config.yaml
num_hidden_layers: 9
hidden_size: 384
num_attention_heads: 6
num_key_value_heads: 6
head_dim: 64
intermediate_size: 1536
vocab_size: 2048
hidden_act: "geglu"
norm: "rmsnorm"
norm_place: "pre"
norm_eps: 1e-05
positions: "rope"
rope_theta: 10000.0
rope_fraction: 1.0
qk_norm: false
attn_scale: 0.125
bias: "none"
tie_word_embeddings: true
parallel_block: false
init: "trunc"
init_std_qkv: 0.0219
init_std_o: 0.0
init_std_up: 0.0219
init_std_down: 0.0
optimizer: "soap_variant"
learning_rate: 0.00364
beta1: 0.95
beta2: 0.95
weight_decay: 0.072
lr_head: 0.0077
max_grad_norm: 2.0
warmup_steps: 200
schedule: "wsd"
decay_fraction: 0.753
decay_shape: "pow"
final_lr_fraction: 0.05
batch_tokens: 131072
max_seq_len: 2048
doc_mask: true
train_tokens: 651400000
max_steps: 4970
dataset: "wikipedia_en"
Each number is 500 + 40 x the weight over its row's rms, rounded and kept within 0 to 999. Layers, rows and columns count from 0. Numbers have three digits each. The size before them is the row's rms in percent of the matrix's.

# gate: layer 2 MLP gate, 1536x384, rms 0.122, rows 142-155, columns 64-127
# up: layer 2 MLP up, 1536x384, rms 0.125, rows 142-154, columns 64-127
# down: layer 2 MLP down (transposed), 1536x384, rms 0.115, rows 142-154, columns 64-127
gate142 101:564458523482515454413494476558532532522516557513520436521490532483462450522460463465525466493495523512507515456511454492526529460562498491495433567504556514456545484563559477502428469531483551
up142 099:473514505489527547599491581536487459461587515575463573445524505532536529572464473451491502458506463548594553481553442526546463417516433524464544509517468518490482406552557476439498558586496443
down142 091:480484511515484482476543565453496581491534500478530506463594544515487491444561493465458527508409502467395487519479511509499506540494528467540538487486503445506476477445498541491545471430544440
gate143 087:436509489533404529450548500461475502455493461503494506483488443517413503434470556460558514486467447520501509488481488536510591493525579602547478527457445410404533543498459472496563466459504512
up143 094:514465436494558459566385569506445523529551551503514500540461450511566495557484472522498531498508485525457471508499494525519498476506516461484446437532506475590550462516524482475454545517521533
down143 093:484503520536442494519516541469499455528492458441433465528508576543469500458489505475530524470539496507466501512510533502551555585426461542517559456499567468490518539535473499507434510500500476
gate144 099:464458546427433429516461530526546484437515519521509447509475514491486464474423542523471547487484524491517517474493491491471541560544544556487447511485382507561491452488507533533501451428479524
up144 101:452502454443442448498516501509403495540446520472518545496564491533439520505543460508544507421513537442511457467468522504469544505565514493517434543509510486481565459495566622483433509530465483
down144 099:520507583559507458500463492482562584524498554560496476502440417446540469491512541503514468507422464543504475559472510491484467489470510446521536482549429496454443514461419500497510531423482450
gate145 102:551453548508487606524518526514532461546482541485474518431520503422492567517428461418515513554509492554506524524530486491487551460452441506422445567522468490579481506511565501507504509480532503
up145 100:484529423549528442497494524514493502513453507435549492546576502419553495483469484509471494512460475481430491478470473567461470491609546472522495573597503546425506550500521463476501504532446445
down145 100:431436595454510549461479441489514551492539483514474512511522484569497528565508503483468526535573549530472562470497496474519522495514432427518509497499512448452399414580495514518542460448477531
gate146 100:521500594567503513482533507557469494530529587429459463459467403566472445471477415549544482450542543563486480434520478557483486482486565498560448508523502505450445429462511517488384465434579468
up146 102:521452498480524508598485452438486515504534484515518475530510495407523482490501524510430585574520510496517531504517517474494436447525480482506459528499468523518465454535503481471567480493443445
down146 103:498505477564497481495453473484505476447500511501471421501581448533509482517506546534508501460449502538444524609477494458462526540480476393464554503488578494485514526490554527467489505479531520
gate147 100:518460547520495497520498559468495491500499530487526526525473531524449482428525490472526495467512492413498581523534507539453551468470514454462468435570535430485495554549496473548486455525455532
up147 094:503503461520428475525480503441553523436451523555526472459477541551519543530499546505489545456507494504585530472533527511481475467515487498455550507507468447509564466523480439547546492491505501
down147 099:477554513459429569577472416575485492525504514518448463483483461490537479474529480539540561495463430499540532439518427469558513567508486532504553502467507551500496498509479507513554506522428561
gate148 103:461454434579470503486555399523459464503482501487510503553489481519465510480440471603499580478541515541491511547538504534457523583432556491466510440472525513528429538585549575493504432469514491
up148 102:504620516495456510514491504508551501468456509531449532492574535480456451499451577516491484509472518556553477500487433492569414499516517485483572564452473497530567539464543471511509471514476439
down148 102:547380466526526550568549523486524517514490513469562495581513502450490519489485404492478464546451560489464436539509469467504492475474560512447474446511511504520457529593507505566525554463463550
gate149 094:513486517492477534527432455507522490526503497519503527526523529515527482497524532499476420546471445453468434488464461454550577494478479501527508503471529464552487482569409469496472521447552412
up149 090:509509544451518486470490490574500509449535545469491584497481483471477501502559542517454459518457507555497488470478475516474496449521457478519483533493503542624422536516423383542487429506549474
down149 096:460521554442496515539575515516462498456435504542475511510492440525401488550522487597600544430451490510524510523599510546518447514529557501479457500528438583500454486484446562516509467499432529
gate150 096:505507497508539450533524453513516510433586464437498466493575523558524535474417577525486516494485435497555476585491499531423489506522457506467470513417492487477468559551465545484476464637544541
up150 093:539493523532411556472480523504505532464474579507610487494426470460432480516541457466515480470511538469514501477416583479542543573459441550493512485536499500495531512454553457479522556476487470
down150 100:570525447507467495518467461438453443477632443497452511527444549595517554520476574422514556489479468513506527496523548459524496505504477478479470498523521450516517550470449494443505509503438482
gate151 105:472500501514501424485471494517456531515526517374520457483454510487455504505576532502445424454533499474519505555504570466494520526541477500480486566475452568527536502517591463532421472539505547
up151 105:449500515579530543492446522510545496498448478454582453550521501466508526403532532460538486515501515505445466539536493544530498478540522511476510535471543486509464524510549555479521511501435452
down151 105:448511539518555553540491467484526496462517559497608535481492501469500526511475466456457478509455451497562421511479487395548522489575394508529512436460436532491486416517543522520488506533497534
gate152 100:523419511482443475524487527480534540509425459527488522496485494460448461489535521531515482479542457543504494536483544585496498480486506557461470514546531531482433582548515497493470508499474500
up152 098:454572465456464473481504465481532452504569522483480504516552523491432486452410508516472530480495437544511618447464451578409482499437540526469572454540494481454462460502509574530499563571457544
down152 097:479460412468502464475439448518502525492506444500473516479462489472436459572572485443493512525500529523495497564530460564533456423583480494501532476435455483559574566513450537534454512534438510
gate153 105:475440505504467511477486520482518455564515422529473512453473502430471527462475435547592543465510441513485507522558520496496444458469514462540512539509471546493463540526450460495467473537523488
up153 103:508536511482561547460502540477524532489509582463525543501509481517534458556493492482453452473546465549548463607469457493526447515540564561426480491480492454520574483480531562487521472571482554
down153 106:497512468542486442476524502529532537507538457559530590421469568439507478425510545500519517541497549463505494472554497496491502512611419504441486534518499568448473521496494568467437450515520541
gate154 098:513481495584453510509486509457524543518466517475528493487504501452446499509547485582455500526522588549460517499519518532449520526504481465505526523474546541456452495516485571505412473467518517
up154 102:556450477517540474546589505490511453533434513504518502412570482494426512491522468459559481535501605539489462512527524517442489449494533490529483536462487556461486466472514493455448575455435523
down154 096:481499559437480522472531499532516515451536549543525463540499492502448492543464505577478550493453450507481503537515447472505455505519495491464515514549505507512542512517496473507518522548487509
gate155 101:486536601476484518577561471510498573478610414447486537521549507540459578532484456467442478499503510554429496502461483521416500574448452549505531489547514515512505534564458511505511482513472549